config = dict(
    num_hidden_layers=12,
    hidden_size=160,
    vocab_size=2048,
    norm='layernorm',
    positions='rope',
    qk_norm=False,
    init_std_up=0.0305,
    optimizer='adamw',
    beta1=0.95,
    final_lr_fraction=0.1,
    max_seq_len=512,
    train_tokens=124300000,
    max_steps=7587,
)
Each number is 128 + 24 x the weight over its row's rms, rounded and kept within 0 to 255. Layers, rows and columns count from 0. Numbers have three digits each. The size before them is the row's rms in percent of the matrix's.

# up: layer 7 MLP up, 640x160, rms 0.079, rows 145-174, columns 120-159
# down: layer 7 MLP down (transposed), 640x160, rms 0.0769, rows 145-174, columns 120-159
up145 095:108124139136105139148129135121183139147127187128134138139127095135149157112090156140121135113123122127132133175131111104
down145 091:120129121111117136092168164128139125116121121168121118127089161046103149146141122137114107153141110122119151122159112126
up146 098:130087161145129149104182121114089124131113122155088126134144130123146125163105112093143110193107148163102138170143123126
down146 100:110134147110144149124142103127147152085161144096202143135113150147134144113137107153111136121111154131141126085127081078
up147 104:136122159119109105112159076131114100135118090090142154102101094107113118131181083159101111156115145171133127154123180129
down147 103:127113102142139129162143134113113147090125147103112114123151127173122131121142145145092134131148147111118090131143093126
up148 098:128124142116122140136139113089106157090133122141139148123130186150116133144121160134083109112119117109144157137146141127
down148 097:146097092129119111074174125127188069146148137144088092110122098119150122133129123108161127153167129132120118126173143144
up149 106:075101142162129151119135093111167165095123098100134131100120111090141116136122078136129149108122081137120108108110178144
down149 107:129126159093137103133099176119116124140119113132150146114190117143149140119138095173110099132151124142151140099122162082
up150 106:129050150098158088140133122137110124101105170103084093126128078067162139186147132149126135123114131089131152136137128143
down150 113:130159162114105138149077139115105110126135134135125127113123158141103148123156133109150105133130145184111154111120161115
up151 089:115150146109077134093134104128170130104115131117112133131118190105078076155164125137148144123127104122140123104173100128
down151 090:154110108139131108136103101135117139146129155124111129122124125175175182114071169116094101133159107117121152128081142126
up152 106:119122135074070134109133080141139141122129161144127125138135154114077124148162123121118120164163141152077150175142057090
down152 105:125137120121111104112066154140106121119138140056145095174130143136121133116127167160144115131138169119129120127126167157
up153 103:120132146121074069159139133144156195125091125119140136161086194124132097158116147170124168124113139141144143094119114163
down153 102:139109108145149108138143145127110119129149168079117141147123124124165141123136092160161088119107141129127130109188118153
up154 097:168123150123141144122114129151153080115118123155127112124136138052117099180092127156140106136103099093133111144105131124
down154 093:099138089133099143120117117144142164203125119102138139125109150136156112113130107082138159161162141143123103145147062127
up155 094:145128090118118153138139125129140112130100099066147142092116151125082168109118112145091139132094100174138124139127186139
down155 094:137098144141113101152137130145139165089156138163112132130163133151138117139153155111118114110132114073094135156127101165
up156 108:176135105125109116115176134147122155150085124143141116142121129111135154151145157148113161152120113114123091095096080106
down156 107:153122162138091138105135153142143074120105136136088146140138113146125117143146092127109138133151097138159119111103157160
up157 097:141108110158113075146121077136116137119138142114145110165124110075119144140094143127096146130135149118144149129114131144
down157 091:123156114145151134105049148150108117131115101145134133102118162112148110156070150108148144103150112099125139171086134108
up158 096:124157149136150134117144147073101126094103117106129150103130124145137147128107113095124097150128121159134113131111129135
down158 098:141091112126139109158152119140113126124165140156145157133114137126146149114145128141123167112108114119106104117173107137
up159 097:096145156109142111122154084121127136115097096098153096088115083093122160142169093119086107127124146120128104125156130160
down159 092:160092116092148129151152155133131095123127121122129132122147189131177156142086109101132125127097149149165130096122121100
up160 092:133073133101121125159137109125167098123102142116141096120089136148182121128112171163132122133123176123091160133111140161
down160 089:114181126107100112145129132146129124149094124153120153125170114132078138156139112158080130070117096116154114122149136108
up161 092:095146134154110109160091069147160184150113130126154130116111113108130118140146109122148164148143107127088126117141090187
down161 082:128112101150123118138188218131145118129150140105130138140120164132107187114134133151103086149101140133145106098131161085
up162 096:097107158098103134099137154128115130124137162159136147123096126148083144120116131154148112173121118114089125160173157125
down162 099:117154156068117115120121150127157115129134081151106159159135079143050095179074138168172139102122125148080157129126126107
up163 092:069107102149092133171143128141124157101117133136113135124103138110130085116159201151149155092117110113076180151131083092
down163 089:139173118105141145114108187146108088168125118102147120157128115139109133156160113121099141088147135113157109112138150135
up164 103:134129130124136089120141099153143171118130140120125081082084143086155114140172167150103129135105123137160109132141072109
down164 105:131148119130125165125100145130072116134113107124146115162131094173123138149122143124174106108152144137113146127097131123
up165 100:136100134138084150144153133139094150139139122129112146131166177173126090140105169069072171122100146132103127153136120105
down165 106:106090120117140144130134123104120127133133144134114103130084153141124144135153106113161142138132126124164106150102103120
up166 099:145123111124133155118173120132113139108092140152128139134119103122112122147137130150092119113087114117164129133130139136
down166 102:124121084129117057120135106163153114104142125111133147120099164171131167120104138099140107166178153167111110166124124100
up167 101:132144110123089117123127136110123114177110140158089146135157134082132146160102088145106161142123122133134147113126092158
down167 099:144108137113154143169157100166155163099131143099138158129085157127159105142148148130143101113178139138121123127163140093
up168 095:186123187112136126112088132121202164144109113107130150110128095070112128145134081122133125136069117133084105149141110080
down168 099:079127133129137113147113119138116163107164137141134125106094165120184086157121127138141138147161084119083113122155106113
up169 099:144094098153139162136108125106142120147094133098124063101162096083171166155101120139103120128130099155117130123132108131
down169 094:122174135119101120091151118179139125131126115128126151155129110116107110169133120132132128116070170126143122093111154140
up170 105:134152101114095140138122128117173155124105132074208095154152143099125105139149188106113159166131139138099112100166088102
down170 107:133123101132196138163141104154156108111149153151119113124094121151155148119142139127148095120124146109162133148134151116
up171 098:122104132139139127141168111107131087148104117147139136137133136140113130110152133146138129123123146148108120153120089102
down171 110:174143155121140078110068129122120165154164121167128143119136118171156175150126143145121125140137089089115153130177142145
up172 102:109113150139120056097130088135135084170060118150137117206126128115129105117098142147123136137138152164060156133120111125
down172 105:144165141119157150089122128105101113142134108115098162108143108166156116082093134156109109136132136142139164136111125120
up173 100:126128076176141119119097103153148111108123121096186142135110123116124162121173167128158125161121145121121132145222114126
down173 100:124149137139121154152142120083165129145156142132111151096142140098109081143103152108114132126156136127147132124097163123
up174 103:127129160103123080114105138115153120148108148136148117147124154137129124174135114143147119095099136144157120115134145101
down174 100:143114164154086144095126176155118140080149161126144125122124173110148084079125122102107097138100091154105089105153104127